{"d_model": 192, "n_head": 2, "d_mlp": 1152, "vocab_size": 1334, "norm": "layernorm", "norm_place": "pre", "positions": "learned", "init": "normal", "init_std_qkv": 0.0337, "init_std_o": 0.0418, "lr_mult_qkv": 0.7, "decay_shape": "linear", "dataset": "wikipedia_en"}
Each number is 128 + 24 x the weight over its row's rms, rounded and kept within 0 to 255. Layers, rows and columns count from 0. Numbers have three digits each. The size before them is the row's rms in percent of the matrix's.

# layer 7 MLP up, 1152x192, rms 0.0482, rows 9-214, columns 0-31
100:107090125121112135176127162132097123148118146190102084132108149148132098144087130142163153110119
092:155114111104176129090144155144114140121106090147183123137150108123156110134169101120129171113092
094:086103147098118089127155113099106141127168168146140142072096115107150129114109129177130133084093
101:156129106137111089125131116128124131105121099118117102111152155131152137113103116063121096137100
098:143065140157129129135126159125127108172134116138112139106088135143114119147153092105140153092137
097:134155083086115117133160126111128149128119121143113119104135154086131124159113168097133112097133
097:129142102116104141152150176080129135097072111116153145135163106127110118111146114106140139117099
099:121078102126155100130107124104151112150121117088140109138142109153121141140146113108142117123104
101:138150094131136172127110094119100146103117127101125108088123117161124140105112123091146136092110
103:112116142168115091108144151119127103132156132090140174124114150127094112157149166109129166106137
103:116137127129154143094120133128129172129152125109079101131136098131139123143117116176137181127108
098:108092174110152085130131098123136075144139126143140153149193108150096161101125091148113114160140
099:095137128147129120173112101107129149091131146110134115133130120107093138146144130155125135136136
102:093120157142161106173127135136133120127102151127128123121137146099123117131127140117131132173112
100:139126174161088151095168134139107139154109126126133076125128160119149156151164094102135110122119
104:117084125139116102119142139139118129128126136132112140133112079116108151095081072103128110102117
104:132135161124144107110125129128097117121116160099124102100121111140124096111119126125090154110147
113:085118135108127125129100104111120157135121113095101142139131174148101122188086114109094135100102
099:125071115122139135149117117144146161144098150105161111080124095152134129124140122123108113166130
100:124140122153114096119096104150112140114144109088130145118142136107153157118074136111104118112172
101:132067122132097148142135110126133117141154152134084130106110127168155108167112172135164139143127
102:117159116145120143108125175117110143117136124137063169147116127130132142089136135117160111110156
097:124098166100214142148125109099115148148140143133116130095104110102191111169145144130109138105126
101:099136156089114119100114141155110128103124118140074107104138142141170152073161129156157130112159
099:095119157107109121173131094074149084124110148120129080091156137071150135108126117130117093102087
102:103170198142147141136144145135160147120131144158110148141163137082162088113103109134128131073133
102:146125137103129133126147143164146122183113139106121144150081125125117076151130143142126143102115
103:073135159120133078162144163114088134150154173111130126111098155101125117121163141124130133127132
104:101164118145123134158151138147193096131105131124092115129169136121182114092123152113114087137114
094:124102111129109123126149166095142120079127108085109141132125118127130123164146133117150139099108
098:142140110129083153117136141121114134120116148126093098120138132142124104132178156145150125149092
098:134109132139116127164146131157108129103128076098145106130117064122101147118147089127114149128141
094:154131105101191132109092126081123132106112151132130125147125140139136107118128072127185144150153
104:147089146132102118117104136113115100124161106105128120101128066076125083107146133177118151107101
100:131142090095086138125118137114088120154134132101129114069092108143125174145122103103158097148069
096:133127114108168150127144095144138152113128138105143143136167115138110124110169097111164118132117
096:119106150148091139153137134147128117092122160139131111156132111128110126105136112140129157099148
103:135104085125100155132125115166124165142127155150116122096161144141113153088098055139135110109115
094:103163124160084126139141177131094131117090096142138148109134120082137131102132113148122106119126
100:149135159142082160178108086113116149104150164149150109121137101161112110147123101109106140108122
099:142124127124112144143090102147135100105154131116150121119114129107106187130145119101143110162090
104:124127143128105115132065168144104142123104112143140125118171135124103121130080146122134121128109
094:168112102089153180098110169092161106096111112108109126178169129144143129139104100084165138145147
100:144131135086159107112134093114144114164095130157155117120107104154112156129101106101100105091130
101:090114203123098099085163164160164121151134133128126143088104093107187130148089143146169146147116
119:113113121101109103101148134157122139148173121080135105131106140129122113134149107114111108111089
092:122131089152153120151113117132179133130148178121134107119087088139120125151100105124106125081135
107:085130130081194147119093127131132143140101120115149119126117119142105104101151088072117113128111
093:165156152134176145121168150119120120127141146112117133115159127133079140107142152119148129112084
095:093117176134167186156158156149183151115151096121144112151132137128161101181129120125101131153140
100:135084112088132129181156121111124142095157141134110133125179105144104118123122158138127169148149
099:113161146155124086166180149091145140115088143143149144127127123140168094092124181152128115126146
100:124128108158133160118106142163172122109153151138098136159128112110098132161166105099124078091125
101:138102135155131101108150111093120106167119150147144104117107115130135123133059134121162133149103
099:123122113136168105168163113129103108175132138150122129119116129157095133158160130125151157129048
098:099103140160142125140131132118092112134129131166127164119139143126102143116157147111151124113113
102:107134161122095126128083137136116141103111145142134088148087080146117172115155136127165153155158
105:099154130107111135122169110127115137149133179112165074112120122108154138080142105102156133109106
109:113074136191161151166140130122157105069123101097136115087113120137134138130132138147131101145132
097:114133116097132099073157099104172117105158105131147166144143135153137144134111112151128119166157
098:104110147154167126126129107142119148152105102135118156119137170096151130123162066116143180136144
096:142171118117133128115128126123124141107101162123085099080132111145144107121091123097131145167123
092:136168147099092174111137119096142176111115106131101146130079149097132102099133131160174086111158
096:119176177158148135152103121154165133157138100155116089118164148147119125100119128080058137110121
098:126126131122128165100139142126075161118118107153166146182084150151139128160163087110132082145136
095:089092164122120122116108148122152137114112134158161114104116151156101117121104126129114103155123
096:151127085096116139131151144159143124104107150139141111134109138131112139124111143125154091143109
102:137159150150110106115138141142167133129148143132139179124068138123121131115117125088140136112123
091:127148165113143047113142114133170109114089094108107136139157136103139093167149109110103129121088
108:115137166131128087142143083172122134108163132087137132104096102138091144105058135138132149097122
112:106105138117126115117093105150118170136120119134137121194152154068093162117129142147128150115093
099:154118115114127111141142139137112114160165125154126114145131113120111121107101117117142131133107
108:133103125179124145105169151133131106120142144124117178160133137118101141137138142137096104122127
097:089151131122129101152200195133117139094111113181092095122099158173104126128101127156123142122086
102:136113123134146140156111116155104084133154143142147140118099118171161134106133133143148118102132
104:085131102125133110105165141119159138124117116141128131123135105130099129110137140169130175125126
094:122080086140108129168081135156162123148133113123118166114130105100109098088106123146098104099106
105:111148183069094135116152130106100102142134150102139149117176124071128153126116159116115141108115
104:123139080179128131103121130114125126148107157088131118134069144117066131114136100120153125133117
100:139124144128151145112167158123157142116156168129152113179171118129078152162137113143157103132141
099:112185146108100143103084126127127170108111118125106111101099115126135148127166137126137136105141
105:121125144154117173123116147147141137136129127122157110083128128136108140130146172104110102141131
095:111124138104130098116120114118151124159118138122112129136108136108140087159140155199122144103173
104:093142147121121176120148111143160095093116116134136108147116133141150141115169114157095101084078
105:103141126087160123127117115115105096135131130157155102139133121130107105112106138163151145121154
096:140086141138144127130089113115095117160149152135146125107137111103142109193100114106193121158126
102:140101103131134102081127129127112129153174151121109098157154119139140125115114174135140140101142
100:144112158123110154109135131166172121079150112135114163128104076130127148096150157141104141143107
101:129138196098132106092086095127142130122151103082114139134148118136116079123136114120116121114141
102:128147132108120121107125110133128096094134126118151086098123091124174110107144104107160126138100
107:105145130153093159096164118141125126143166155139115143139146085116118130122142144103093138117149
100:146151155136122135109187128151172119145164111138140146122138116124134147130162118146135080137136
095:135105122118132067146124118152191129099130150154126115125078119124092144136138157156172107062137
107:079084100160112152133089197120132117122103123109163161137129134145165103141123140102159060145117
101:098157137132114124129139163137140128151110104103148121112132051153089149143162137083136079149136
101:129141148129128096114168089122106153098107106161144150149120111132142161140137147129168123111124
099:137110130107178147133143142129126099081077173083140174127129137145188190125155150145116139129160
092:105128132151126112156097139152126146111146156115135106133132122135113098147125130117130070144136
096:111157153152131106133144156109143145106101166115139140099167111124132114102139076144158149130107
095:144129144123164127132112124165121153113098128187161132139156126132174103117146142122130101159122
100:084145128176123109156163138139102117179106180158098141095133143146123118126184171120120121097094
103:094126109111138120110123123120112187106139150136108131085110125083156118140173083105100099101113
097:111105100142135133113156159130177155148145106137117098129132146101166134146113098178101119116106
105:130110124154163161119113126113112133105132125106202152163165167127117142087131124093179144145144
099:117110173094147126144121143121120128154114143128092125153157142134095114103147118125122106102124
107:105118082169104156161077116076155127155124139116103158129088134138130142085122164104120109149117
104:091098156167138159141112156140173144146127138137128119138136112138168123150158101123103112114121
100:102153121134141099154157143156129122121148165151136129117146114132135100122143128083134160127129
100:096145141152131114111115124118116154112148103104133145146124131155153092122160143110105138124142
096:090112129144173129093145135139148121118199140131138138137165134123119174117107135149131121139122
108:121121134102126125145119115186153121151115133089132163170150161139139124158131117143139130118123
095:101097119143163097082104155098121157135092151130084119122132090114164122131146105132092115149115
098:112141097144137154118095150099131174141118111117159098135128090137134099121101108129149150132124
095:117124127100131120115169105134141129143136139152131126108136117145123142129134093137114148123137
103:156110131115137114113129181111126105111121106139146097131166097117163119128117084098111157118079
097:126121142154106128135157166133117154138098121111114090170099142082146137115132125101114092136103
099:109150128143138155166139096152138147132141133118149114115136135137117117132136121127127126120105
097:133134117101175102119147099151150123122105120195111123157131129159111096167118115071133097108117
103:136128124152106104150126120102108122094156102146108131139111097156107146159119125120143138163122
104:143117131124114112133080150131143157145174153122106119177077130116128154118111130120167103078107
105:112098137113118141152120086191103122142112110080117119137116123153091147123138160140167124112088
097:116137079102129132126105112143115142090131126116125133115207192103171124108150140134063129103167
102:110150150124097171145129147112131127181129082165184148179122117160125133140127124139135071077138
097:151153163116128121126136157157145164150103137119144142130130170136100161171136118099115113114104
091:136138141122125104176159129121152122114184124151108110119154118140133107112110104141122133101125
101:106133126129148154092114146146120154155173129133123142125148150091130122135115112129146116167130
092:159144141111095095147129129156151146082114153138136170177120096131147129138099135154111152155160
100:124120095152138128082166130122091130129117142129133128127117136153170111135106122102126088142132
116:124117140081161138131091134088112162120154118147130079156058106094131129142116138098100097114115
099:115125113134193105115078125099101129134096139122159136127171154142169114109116121122131134131139
100:167099133125130106112134149092145109124127122130151181162104133103107084182138143121152129114115
103:146126111110131119108087129096166097106152154081146145124110094111114131127139123113120131129137
100:077095137129130094162112181093126129130120139166114093142132105123174120139141101148109149128126
097:173135151126131164119099130126137127111136115120152140100130103115115071148144135087109121120079
096:095145143097098145116146140142164140143119147128169142132149136127090093157119131130170134111138
106:115126104089146113127111117126132107157125112158160132188122120119129104138095142176172114152109
106:152143135175144112081144142143144129147127136054103149126132127109142134155150128119138157157104
099:099142066142111127124160102116110139096151166112140099134102104096124126176072175114143102089153
093:101127102124128117115188128121141158123092175114159109093150105134126163123145124098113116111122
093:133116121162118158143187133099141173108113168151101188131167150148143131104106186091140146124137
103:093100160155191119096108097126143106114195117117104133152162148114120133139105115135139121150115
103:127136155134144114113119140156129097165124150149132160119153122116131137101118123146093077123159
096:106132123148119121116120096128131101131131107103146153129131134143170131166138123136114155131144
100:147148173110147138159111138113159094115135152142152124098123110128112130105159161148108114108126
101:080149154121122106153166112147183115094090143119140080111113098076104165136104126121108092155131
100:114108135108157128157116159087127096154123162122119123102120139118108134138090124105139145077135
104:117135093134147142142126127136166123128148116109138103157118135135129137132126086116112086101124
095:111105086139117148136131153133126148126169139094133084131108130108108149132142126142109073146114
103:138128109126127152150146137146133114133168101160105094134134130144169099119087157089158129084101
096:152090144133147120121121157091123134118168090093143116117153112165100151123138132123128128078135
105:165111167140158094096139127114118129121127135094118163106099147129135128133126129106101125143139
100:136087151114120160166153165105085064182113133123156151144159129137143131170144136158091129083172
110:127095143125150115133108122139118100147157154094116171075135132148154110114145152139120119088166
095:122164155149097122122047129123121121113149154134135154107109113062125087130104123139112145093146
103:140133162134155143142145153107150107156147108123175128168095103123114128127153095133136125133142
097:125168113137133052093157172142116122098163154119125134192119078150158122134124129109114125152131
099:118153130121127166104125102138109114108103180142172117122118146128141113122147141160165133120111
101:168129104095107144133156141144144088115142126109123152117159143115145145122105143110128116133121
103:133113098126096116204153133085148114114116125146095108149108107115126092148153129137094112123077
095:141160155109162161109125160145124137137162150115141153135135145144128116184136114109118099148145
103:111125142108105124129131119116135132128141142155085130127139115123144090104107132124150097121089
101:144153100104139118127121116137146160117102174071120147139081131093111136170103085111183112112119
103:131103118148116114134150148146140120075121125156132188141113096126078146073148109142097117097126
095:133108145158110112148122130110072137117114103099147113112071123106088115112110147068131150162147
102:123127120130121133115117174140135140121154127093123115162063127113112155105087124134124098122126
100:132112138130086147127090113111162121103105132115110117150108086131129138087132139132107084095149
105:152084127114142178100170154141109097127119140126102171118154140113114109072154145119140113123133
098:124079121099131119122110100102124133125133128138165149054126118106114144110154112126122087134097
100:126103116085163113085133122142109138132147178096095097130145146107110161171133123140137156129110
101:119132151133136143144103079126139138157105086130134166132098116103121160121117093144135086095112
102:105147136138093145124135097125136097111106131121152086131153062130136138126122095133088111135122
101:159165166099110075138129126134111150110155118121161115101108143085126087133117093122124099121124
102:109110167129126107134113123151124102130153135113110127129118123152099122089081125096106166137103
097:160134146138112140100159092139078147102107139099137097084175105068119137148157103097105109107109
097:123138126111164127120111159137116174091171133127146105148149127130107136144118108114150113144133
097:120137112159163164124143109143111135082158158145153140171109091136115176108125120145120132151121
100:093108112164115121166098132090135114151156114127115080101089153106093121115107068129146151156141
104:116168141132138090174098159096124154145148147122137139116178102116161173157118145143117128124106
098:107154171127146151088120121106142085147104098169086096160112096099121117145130124141087109105110
104:110071158158097066097134098134103105112077149137144127124108103075144114113087125115099107101126
098:080131107133117144147113134087107119145147114123170101137123099131128132138098133153146105103141
102:124170089118131138171142088158115135109145153121155127152103111117128099142131141112129128163117
098:101082145114136172133089123146171151128151190113117143165123128123123110113189134165162105112157
093:137136128109099096107112108103121103154138161083149116108098142118091111166100099112109112124080
102:068121106133143144173129151131132135132138127094095095166151145105132096111132105151154104119144
098:158106132118121135105103164097117157113125107106142164126145102100106081183093102084112122044115
102:101114143127126106129116139113109136099118127136099104109171112113141101147170140127135142104108
097:124158161076083050111149128122139116175090144188109165129130140140149148096130121093121137087140
098:116093127129147118125140133114130118112121155157119107128149137105138140151114128125111089137160
101:133126121122101118110192150153117112121159140137104162147138146080151123116082144122148065132161
105:170141125088153155124100153123190149092169131090087150117140076153132122133139129124126118134142
102:145109115103155099132124138111099074134126165116189078133184119097153097134123118121100116126134
102:104092164139125148168109081150158088079152114158082143125125142133093122129143172118142113139104
099:100183127109110148172123150145129162127116119139089171140120078133113167115181142108105148100118
099:124107111123129117122098139060147141178152101134113077152126144124125145091160168140160125113127
096:135127103135119082134130155104140114090157137173079129103107086144136133128139067161073107145073
096:132141184137122089159170128131176098129086145138131121143174135083082148136140112103181142145152
093:124153121118091103050113144127076116109129121099134157097139165145174147080143081096130126099089
105:157121156134100151143147169120108120155105129094127093138127115121172090137112107121144091151124
102:126087124074097115139115152120125135132130124117134181136116160124073142100125127121103126144108
095:139146186129084143124111130147139138117123131155149145166131142130151126171150127127108166138128
097:098144119132123073177157074141091100157155139104117126146116129133179118151161141076121146133106
096:127107161126177154095153166153104147107113095145163175146159148130149151148122136120139171146104
103:117144139107106124123072123124105114116086125140149117154136135134115131102109140115119142107104
100:134108110113138148125127151106143099121126140166086141129140098133132108101157132145108126113124
096:101211133083191124140104142125162140111080117132168138141132118116147136158127116129059135146076
# layer 7 MLP down (transposed), 1152x192, rms 0.0481, rows 9-213, columns 0-31
103:093093105140117134132139148141096165132136168170107139111129115129136165102096142144077086170135
096:153175090091127115133141119123113129121126157088136148137164103118106173166125084110107148126151
095:154132138120109137080132112157119156110130083104150160129173161095105123143118131097088119101145
108:161116157107161138098177182156107179121130101147146125155132133134149109098139157171091139146133
094:127115127128124108164084104152187115098121140149106119122110108122130150123124157178155182146186
100:125138121141107116122143124141123097160151109109153145124132117158143152164142129120123097145080
100:134090129117120141091137106100107123116106117118100117135184135129139164102123118074166115111158
101:103139104136169132132132182137108150106090106157119101133118116129144126165153151088170142124109
096:133147095134146061149114130136135107136110141154113120134064123136097164105130135183132093090133
106:108125079128144111125135116165163129108152127105148117145149103150140159134096119145102118131117
096:140156179131149132113176135133173079132136132112104143164152084088147129125119128136113126128141
095:114127160103144103107127054129152104156121117103084134105169154157129143141161127122120132127126
099:140129135139093168158154084147152137162119089099131123086111146123118120139136122098111157123134
102:128106167144136158123141103128122118168097148112105173146150114118106120109148108156128127153111
104:107139119150127071174117117113107116109086115135084161158154173179152123146116174124198126139154
099:159131141083167130141113103074127146139122149107146134151119105118116116134161094120131174130120
102:114175100115077158160147157150094152083149128125143106148137172114156164138130135112112094106148
111:116110145136142130123143149131110131137114143110100149115133137155117133126083122119136143136178
103:114157124122124110114183132116095133114149177139126115138113129128114152113113110137131099125084
095:158135135179141145115155112111151150115142127109150115152115097127126125094079135110140147117153
096:155172198121174148118149120143136118131149137133113130118201112130127165124149093121133120154183
101:163127128173120127175120124145117109129081132136123136157114130122137081100138141105160124134136
093:074119085098135185153102142162140119140115147101166109126158150138131122117157098123151094097115
106:080114064181126161131123100142115122153134089102123145099131139123117149114128113142098097130143
080:136136062131166151126096110123142122148155133138144121107166089169146111137153151107131126127118
110:124090122122140131076118072124151143116101141145081096107105139109133152124116139122137097149134
100:102148137134102102134110094133149159134089147090102142109126149107099127129116143109073167125124
112:157179118096098128122140145112097088136140190157153111131089141134164128118152104151121104130148
086:122150129123119151127131126111124139128102129208115143160188136146108158132146143132149118143111
090:129132139140130139148131134133126097136139144120117111105127147112088106071139154155073154114167
100:133131132124122105198182107164088150117112154143176127121115157112171137137138090117138128108128
094:158111133146107114138140109150131103118125140123141153125128146136100120127127112120121097112142
099:154084104143112106136180159139146162125115125138129148095137149167105163080108153155084114124142
103:132139122114143141129150087108133142106120095129152152111154109130110149151114093199139118140122
103:123137151138158124101109113141123140156087125065124167128135094139135097120142102152116118145112
098:140141120147099145133142136084111080142111133127092128150121121090149109139131135148130108154122
100:111084155133143109116114116060142157130162139144080171153137102163125156154146153102092100119077
108:103143098116135175123138116120105113098134124155140126125127111125177128110106117152081162164101
094:119128135157144145106137107088155126141115119115129154162127086085149118119118160072148110098184
098:134135073116129156108135142124148121133118151114130102089149159119103113089138162150127088089153
095:088115110127126136108094108097161147113094133106138158109151101126129122110129134070105106110096
103:172119121081094126114138142153136082175135117130115140137139127141129084146106189126142131116119
092:087123132152120132113114174122154103109134099106115152096135166166098152158113110106100110135105
106:101151136114118112149081139137071157132099122139164116105156123078163093111103150170157122119086
098:140152130099158150151127186171157126145111127126131107130106100126103089116128216136115121103133
100:149153106124151180130149116150153150111138127121127140143110130106124115152108132111147167121083
097:105147175106112127124126116155129111123088126110107121206143165121120138098117153124147108146143
105:122147142193125142152117132147089102116126130122118168134095144140130158132145109136102145161127
091:097085111099127165112102119125101151136135121094133127133137129167135088112111129157102117143154
088:145097106151155119171096105145117139111094148128116137130152107157146136126174138181167112126139
104:100138129123146127157112152131119143104096117103124108093097128131152137199130110139120159154127
098:144110095112121138174173133112133141144107120162119097106118123144171133098162125116107129123147
094:134098195178116091149087125112131131099165158120103130129148130131090123129143156100074159129138
101:155124119126121129152156082141116164155129111126109131137113081125087139161121121125164074126123
100:135139172148158152138107139131152092121114084121169137140137151120093104164082152171171142088152
097:106162117119116132126122080150103107110124128147127111133152100133089122137094105108167167109113
104:105113111137144094126140144134104103131106149119200110173138124099129091184108144096135093157153
105:106110097130118138109143153095178131134106125149099133127123117192112159133140154133154132123127
088:098114153180138134138137107125116090111171128099132115163062145134122174158112128140133101120095
095:108097134151101134147106148115099153154142128113069076063127123108175098115131107130133091137096
097:132133138104112144114141108122084127126174124126127108156145112153125131149099127136174140182126
097:118122117128124080122123149100161146167124124108155113122135140112096089135101122108114140099104
087:149125116180134087095144121132122143121118085129109122166174115156128118122131110134110123166144
097:139148097169136134109131098111124118116155107113125111124165102116138081157098131143131129116099
106:145165163138183142131155103142202147131136127131143175109135091169135152127149116120087140138111
099:149176112109132120145136117123145141162105127124147126143124144165119132159120130135139165139135
101:123085124120111124139110131122165186150147152123129163155120153136114130118073106118145108082145
110:156197146089095136193152126134086113130121149114121108106153101159153092155124143146139147137112
083:172119114109117133135105107124150146103123136095099121116111136138118116097109122100138131102151
109:134108112111103101115118152161114087136149091169126138102138103119125094129102154122110088149119
112:103114131066105120128085145107141103130166138157140182155137138161105155137157167171127130115125
106:111125148162154143092120146112147150105164159128110098112172128151165112144127089142178143131121
105:134102119104166142117117129093189175167114103135168096158137148104113174166129087152089151154126
097:140105131164111136133125104110106139107122175100122184148173161120163126141149109113083099144100
100:069090113181172124114141135069134102139136093113133117081140152134105131111145107145087158155117
105:137135120102082133108118140122129124104087108108139167102122111124109101112125115118151120148113
103:123155125152109156115184084139124104087154129148120140101133145147113133123101146120140134147088
096:097137134132128157141091155073115111127167095146127111117170182108134117173092086104107115145143
100:114137124122107147140132075122104114171113122135142116156141153087169142141153107161102119099140
101:106116125113140146117130108119102102127137083186132127121130150119082154132111142133130148093138
099:141139159100141109096101169108123141109139090103150123094127088076145139132096128095102157140089
111:150105138120119148143092135111176120111190134126159128077129146108105105130164142137139140130130
100:120149139120108136162163112127119131108131100113147116097118128152121135134100147138137141147110
101:128103140148154133157103112123127112087127110145110147127109133135106135098106110119166195119185
105:127117087174121107161127130107128134124149100116101160126082146128130189126119144134095111125101
096:137105131135162090093157108125127184119096109093112190147094120166134124136120146120143166144155
103:124114172147125146166117116176138129101109140150139128129106118120069087108136134127126114112062
100:115128151100131078143125158119076105153189145126147110105085136082131114138183132154129129187114
102:138143143099121128098111128141099134129166109138144093134133124122112113074173145147139133070105
103:139174118136170109022167112122154149132156142121108107141146127144135119108129142164124094147139
107:121118168137148132161139164101156121119108121140187152091141092130117104109145096115169127132146
103:080105112160158162105124128147132143138126108116149101120090070152123115100112129123112145112096
094:116117118095131148109137159092133161103142116152091120100095114118126122126087141100032129186094
102:142124122113123098146139116141140147176096142114123149145177138068105115146153114155122151157069
101:142113131158138113107140104175180126099117142140137119105133115137179098153144153137147138082122
107:150094137162109127119141102114114128144168122134123123128173124123159133098148086117069127162147
104:102104119169105119173133094097131106118112134131142152098155116167100093129121094145148104153109
086:116122107089148128155134124142130100104142146158140108105110148098151139134150108165161131138117
102:144090125108136097134129155105181162116125079084124166096198153098153144146146141136131105128145
090:129121092151088145095155129105147137133152116146134101111094115110110164157109113162091111100128
103:107140155103096092123142164140116119133121154124191156142118103112054085154139133145166081144151
104:140081082096138116101152148122108106127124107139071129134139141138106080141150134139185139131118
089:130177126106128127151130124118101100096140134119108184157194125113138119124164116137157117132099
103:106111127145108104154142174149092139145127132149130089179103106110120119143117125109131109116132
097:124145112126148129125152151062090132124171093142110174102121125125131134131104121143115136122175
096:127128110132064121147103084151123081176124129152098109152124123113158152113129141148134117126128
100:146093129125143144133119108119128162136113150119109149094127157146155101149110113121148123118123
093:125165109142145109167110157133135127094169106118147127125128103182142076126132113120095079146164
103:111135154148181111155143118109103129138108103095104098181117129112121105112107140120124096107130
097:126123141131101180121175144156108141114096112127116106140131160136124109138091143128143134093165
110:113134128159152158125162114138130119091121133111143148132114100137151100133172153125163090151157
094:133107136128142127107167113103152131102133115184120157125111142117127165167114141139060123105142
098:119161147117077112134125092125098150133104133155112137144148129127130071124097089137156113106120
097:139108125181107128105121175116149105139112130119106153168132133141163118122103122137168122145111
103:140133123115160130136168112136102144088119142116101136113168133126144139117159136145155124150169
104:131075120106153101151119124158161117129117148134138168094125152087166113160141124097155145123147
102:127119095107175120099111149097130112130174123113147171150128163086110104108101099115114131147076
102:121151126061122105113103161145089085139140117124150108117149144143113126104150134128072145124148
100:120138093127101143129124129129127129094152128142124109110161109104131108111147104120134134152135
097:187077134131158129128156132108139152111100124137107088133172144133119087120149172103145137155161
110:108134176124141110154116183141147192195119130137124100097154139086188143096129134096161138109111
097:129126101130074132178119144145089115110134144097143172123145104140108147096146127147115110166119
105:150129130115132089144161086136118179158117118145141146132129127130161138109139135132138130114107
106:105102153143107143178130132118108122152138121124141153174119143133117123109134131129131160135133
094:147137150125152186108123134117089107156087113120134153125108165104127141168095121078134101135113
100:108118104127122158145107101122107114177117135134116131090153131084142147145121130120150116075180
090:124176102099150107128139087135116137141178099107148162111120171125134127096156107139125158098095
100:113128137156117102117076128115130154126161113159105108166102138133095167101117145116127091137109
116:146138065128183143098131155133143176074155105142120076129098098103115112121137148092120120116156
105:104135142148103155106120110102152097083154138154101128103123157105125139138144141155167150119121
097:116094149080123106156092115166131133118148089159136140138136120125119102094123097152116135156126
100:113096126143140164107143078112134113135148165108138117152107165098104120136110148151096102133105
100:099122119126133104203115124129138119151124133102087149136129097124138104132093158103111176108124
099:146148118129131120149160110137111122104107124141156114125166137143135122082139140137167147115135
098:124115135095116121110150144168117139129142157126094126150148124140178063108139155159099123169156
104:141134116110128155131091135148078134102094171126152142149119126113125158120109130125112110119126
100:099122135099177118108122190108141128104125092080136122152127095135101163096146135165097162106131
098:129149114096138108119102154155151103111115093154142104130152090141074142141123120118135170112133
096:125148092114091108154076115132141137126155142136109143143120151125106120106094124146127166145119
085:125149119116125128112113125131131126122110100152154120142078124115093108173131123148163142157094
118:113131130101143138093122172161156073144117118164096131122160132113133082133136111153111128168138
101:122146067159184126138121125130094184097137115132130109162106106092143156138116112106141125119072
091:157087146135116098164124124145137143107132133191171119111150103092148116109173129160074118093094
098:152137114125093104122096138153125108152143114125101104122160115126120166128153109086182127133104
111:144114132085142133142139130121084154110141119109133138089110108157161153082106131118117145124172
107:121118133147127089141124105125150085125152119103123110067094077131137171139112106124169154121151
112:109138109113103111165087147117148147123112144133146101123084148111104105122089108118151166102148
093:136137126112108082130138145131104124143129087102136145152127137167143095149122128153132128111151
101:140149157158118158134128149159128117149148099136094139109161131178106119138148124132156110189127
093:147120137147143133112107140097097093126126099102067132112153089117167114142115098125096136106125
107:131122123104164118155134127113156104115107154083116135144131130188109186125142113138123143081141
098:115133123120133133098136151153111172097114107121147135158135086142115131109124153065152110135114
108:159111104130149147184153149141114139152138093120131133148138093136119065106138103089084082136121
100:150138119168138122128138099110139129145112177153141145150155153086165122123090131103111157121142
105:133121127175125132135125143114113123141138121156116122135140140166112148122143137102150079082130
093:122144141140168129133123146164131169119113096125164121092120165179118116114140128172127180107142
102:128104123111164080120101170119135138124135091119091142147156126181153133192173139141102115098134
095:107153126188124138139179143097137131148097116131134113097132086147110105051128142138116130164129
103:129113150096125135148137178128163110154171138158147165135124130146130140083160107135109101140169
094:156112118141110122170118085102159106167100123115071139116173135106113144084118084121138120126120
097:099143108116125110145130109116115139121112097140131097131140121061078141161117127096121146157136
105:137128134138127166150135193124113158108129124131162120134120109142177138141110133084116123136132
104:134113155123144088157102120116146131100105136146146145116134119131155109151132125114153150158103
091:120141141137125166116105125115134132135095136132140135133158118109089130150136109123133153148153
099:148129158125119193121157145135118133138143139103154108182106131117152158128112130130116116100147
097:164137081122091150077128131111117144123145131120123138109146159166165095126133085093163166149120
097:106120113173146164111136093131147131155104137135124093152127104130117130134126130124132133137140
096:152138149136161136127158148116132128196112137132135104074114146120152148110142150105133124137139
098:115103141137118130128097146148144154148096127156097125098090098124169134088155114084117108086132
113:123123104097112142087131128114135136134097096133135115115138131151115123154110144124107178108116
098:129123125143128127122117148142142133086127150128124139137114160119152119108116156097153116130106
099:127193142161123095116115158131073118157157118129134163099138111118156096190139150151122118113120
100:133138154107139098131122133148116131157130148082126131148097136154139137162145099088092079163140
094:142134156116139099109123134107114131087144082160133114187094127139103122155147144122171148141096
103:115113078092175143089120107145122126117119135115122104137107157113155087151154090131146166112123
101:133116078181147115125134084162106130144142110106131167125155124109066151144117135117143166140139
099:109090121153107135106108099108166095120155115158136136105091114133131154143102116133141117116127
100:118159103124125136143113141133077094156152099140143123109142150125133118094135142105168135121112
104:115135119158095137127102085144113106119093111128150110144114146103158107134144196137146093115133
094:143145096107143118115115146138129122122140125114176103159123128133115147146109098135125135101135
101:157089094153159162110157091124165134141120114109160142157117144109126130135105132117112092130137
101:102121176126135160088135128127142122127148147124131131098110142161127105140123146111122120133129
103:164153124135120115133164144126108107143104165090115109132092148185119151107074173125117148162128
093:156160118137102131142144097103111133119143137130131106109133141095159166153140131169158141142159
099:118122138090121158120172124153077177107127096156141129128126104110137110134111126071085148075129
099:063131107109134137108137191145099071116125093115138154129147114110131124094180122127178067127129
096:147123175144139153142138185152132143114126107177095149128151108152147108147143126149100137130116
104:112158139155135131100136101108107126105128088143167159119130156071137113118118123117136178149177
101:153142101118161100131110124115109064125109142140080100099051115196155099154114136119132110106141
105:093101093051134152177127140099093150143134157149142140126152151089168125097097159105141078108112
102:147180138155118114137127110085083139104132125097146146145136128104099102123101094081139141138128
106:113102147109141105156116114119098136110129144123112131143124169151116105154150127132141147087119
098:142120104073101122098138177096100143139141148104115136146128101161123149155123121155101128170132
100:108118145128149073087148132134101121149168134149118173130129164119120135111169140125095147180143
101:140137059138143106122084093127124128142144131126079122086123097152124137084137103159093207086130
101:134082158107115122101114136177118127107133136138129132137127114116109153102121124127137157177138
097:131132117117114132160104123130136166099155144122106103106119153137131114106139142132130148112134
097:104113129136171135122148089128148142145098148148143155126104166142101147074096131147111120135121
107:121160149111153127166129132094167119123136109102144128147159106136109140156148137126119110124151
103:100123145122148106145126110109136129110085157144140105151112084098124114116117084110136142099137
092:132100110129116141160111059085130140155134095113123112118174144137099133127123131118126126115138
093:128163146181128165133111167113160083129148102067127126133139107142101104164082098130179145086183
096:130124120132101177129134136082151155171122129119143107125145155157103134140171121105127142114163
103:127135175124118110127172127120180121169123079112094156150113152159097128135166138209171132111162
108:099121126133108137120141173108109141139125131161162086169134143132099133163101109140124121120145